config.toml
n_head = 2
n_kv_head = 2
head_dim = 32
d_mlp = 256
norm_eps = 1e-06
bias = "none"
init_std_up = 0.0671
lr_head = 0.0116
doc_mask = true
train_tokens = 103100000
Each number is 128 + 32 x the weight over its row's rms, rounded and kept within 0 to 255. Layers, rows and columns count from 0. Numbers have three digits each. The size before them is the row's rms in percent of the matrix's.

# layer 10 MLP down (transposed), 256x64, rms 0.0869, rows 239-255, columns 0-63
092:172145103072104125125131123051166177140134140129149119100144198148077142132148120134121120144125163151126072095148143114079131121173153108117115130143120142163148127157165070050104150051070167
088:056172194147090156142135137157101090116073118142150113146158141121144115154123160103120140183144123186179128097135116105092156147070106154089137157178145115101133095156192114189069085120123135
107:110071084089125059193141185135103119086078129070124130183130160122150118128132134160141153135146154167170088092145128115114070080160193187126102126104105127112107115146158092100104145122171136
083:058172162152145125130176108140161154104165109156113094094159130145136126145110167114120105203145189109079121140103173140141088130129096139133125157192090091129093090177159076146176083162113167
094:127148122128108154147031113138125094209114127142122156111155140103075144079125143142101067161158079126088107131146150065110087146132126170139145157160143136115058085150102098125156078111100169
095:174050170138127147077099161091089049145146134117159125118160103122140152078062135163169157093118099125104135141126084143107152145176110155118113140098113143130114185086159170167177085155128105
085:079145185094100110155100159124140131053177096131138069115135158173151153126121138155154083197109166132178116136102134109127168117169103160111106114123063128107130108150168058139137133193155144
109:152153084089177124132120203121102107130105146141106161125092182058181140150085109087099120157113161052192107129174074134204124109099121109096146161117152135108129120152102108145147122130122095
079:179147176133085113124105093126124090099114135115118153149125138153142169123132108071070102147151148067088154128099144136207157110160121139079126093092099163081120127163201124191096126105122190
076:065146171121117167117084179073177093076102167161177116125147140151171135074119213142164085205154146132137100109105163128111147089127100139144136083155141119127134116155160119132097154159105123
114:109141103118152134147126079138167142147133104147140138171119203108148117120120101139145106106048124158127089157119117082101167173124160178151144090111167072141135110108177228115114113076110076
105:120083106126196111104099157134150146122058099121106125129088114115141123097147155126082152124125099216105182098170130123107121112035158120126172122072106152122136085113103165127138125112083064
114:150027058135139145116094148075166110147130170159120105153111129131168110115099142152072104133113131155192146115134119142129164098131157203131164161104120141107055148061124136143124153164142144
090:114105126120127046164119220101125132110087124142120125095130124142071099072114085181125111161116157131142081138148158171130173153139160122100082147084045135157137144125138146080117146137118073
092:079115162141127126074123126074121130127141142123085166150119077092148082105106095179149162117137120121129116093171127115137127144121231163136149114117103101136133133109144194182058093062152168
111:183133173129124102136113192150119105162066158119130120171142135117112109197143149093150160063152095125128075096106161122145090140112189147160149142076167164130172086094108179104179112122113157
108:082127154198083153119120164154196100101102142143090093117119119163128102100100138098199143094101111076120157127098188154109117183169132162140161143115177064122113095089170131145116159136156161
# layer 10 MLP up, 256x64, rms 0.192, rows 240-255, columns 0-63
102:157132055141143173154127100105103148127147180120107129138119119140057112133210143140146046115130107146116113114127106113142117112153214151110087052112095146095129173116113099115153180110155098
095:103100104172117108139185148135095103091165133057140169131138071142137066101163106113105168107175155159137154168205134128102116115168184111137098135108164138069087154099119096104144097144170151
075:163101158113132130190151159100115091172123075120157134142107102095093158118105071110104113161184107147101131082108135212095130094128139102042114110116185167071125102112111165116099125145156113
092:174132154162131115168085140126141156145093150183130099093159115197182118163201151144121142155108145107116132194109144136124097104124125121136135155057179175161124177078110088093109104127174168
100:104135125153157099131072152139047096115094078101112101173129128122129099112109069100092113166116109075117101137086098097080059079165085112132132124104058136115120088100148065121092113130122127
071:118130106112146139124128099082132123152045117228148115132194082091092170095146104137139099171205085100138161125145080157178099125114143112124126100134145116156099175108137176144093130128152141
092:155132129110171103042170149146114134133157133114090146035097132083112135142150171128167138167137092128160133170134105142137115103117124091084140174154131151019125146118074103121078122127127122
088:137103159066130093126130131130098137109156142156149089159122104142158116122115106077099167081156130153112099091121105191065145125174116114106118200102150159122144115204198102107203108150161124
076:179067043119131129140131135121078131146140121131078138121157123089081143146152122057084142061106165194136136140130098141128114154121128135114108208106108164183132178113183150150126119119155142
072:151111086126193146112151076179122079168106174100156137152123134107198131091172127164149087054126154145148185117112068166118132094120171117130100117115173119138112116061107108098148142121119173
114:114100138161125088087132152118199089141157095148172069136139103122113125117155073151117062101112133159141187148136088149069147100093115055109089190160125159134126133182106124117166129081120105
108:152146079071132147073085044153125104073116177107125130090013110157127115154116127191083109094119100118133158136125127188092141146100142117107130114144143099128117109121153123090127151108157140
092:128125163146190097117148112102130119108133085118115060129157088106145141139173111139145091131070141145172135089163145117188185083154107072079092058096167128143104207119115132119111125146161105
081:208145119063156115133132126157105097131102123097163148150137107100158088181126165087108124082163061169187133169049103186114128159122105111139075149098151126104112133113121136092152170152122144
109:109176206094141088124108131127096149125102149115104139099183079134122145170160136134115084182163057168149125134059116169074117192148136188153114089134142099145090137114108112144079131146137114
106:147108155085151125127164162084115144115135152090146090129142120121113156165168127132141160122074172155120124117032143147157183159112126151147018156101106126132065132093107106139119189150119099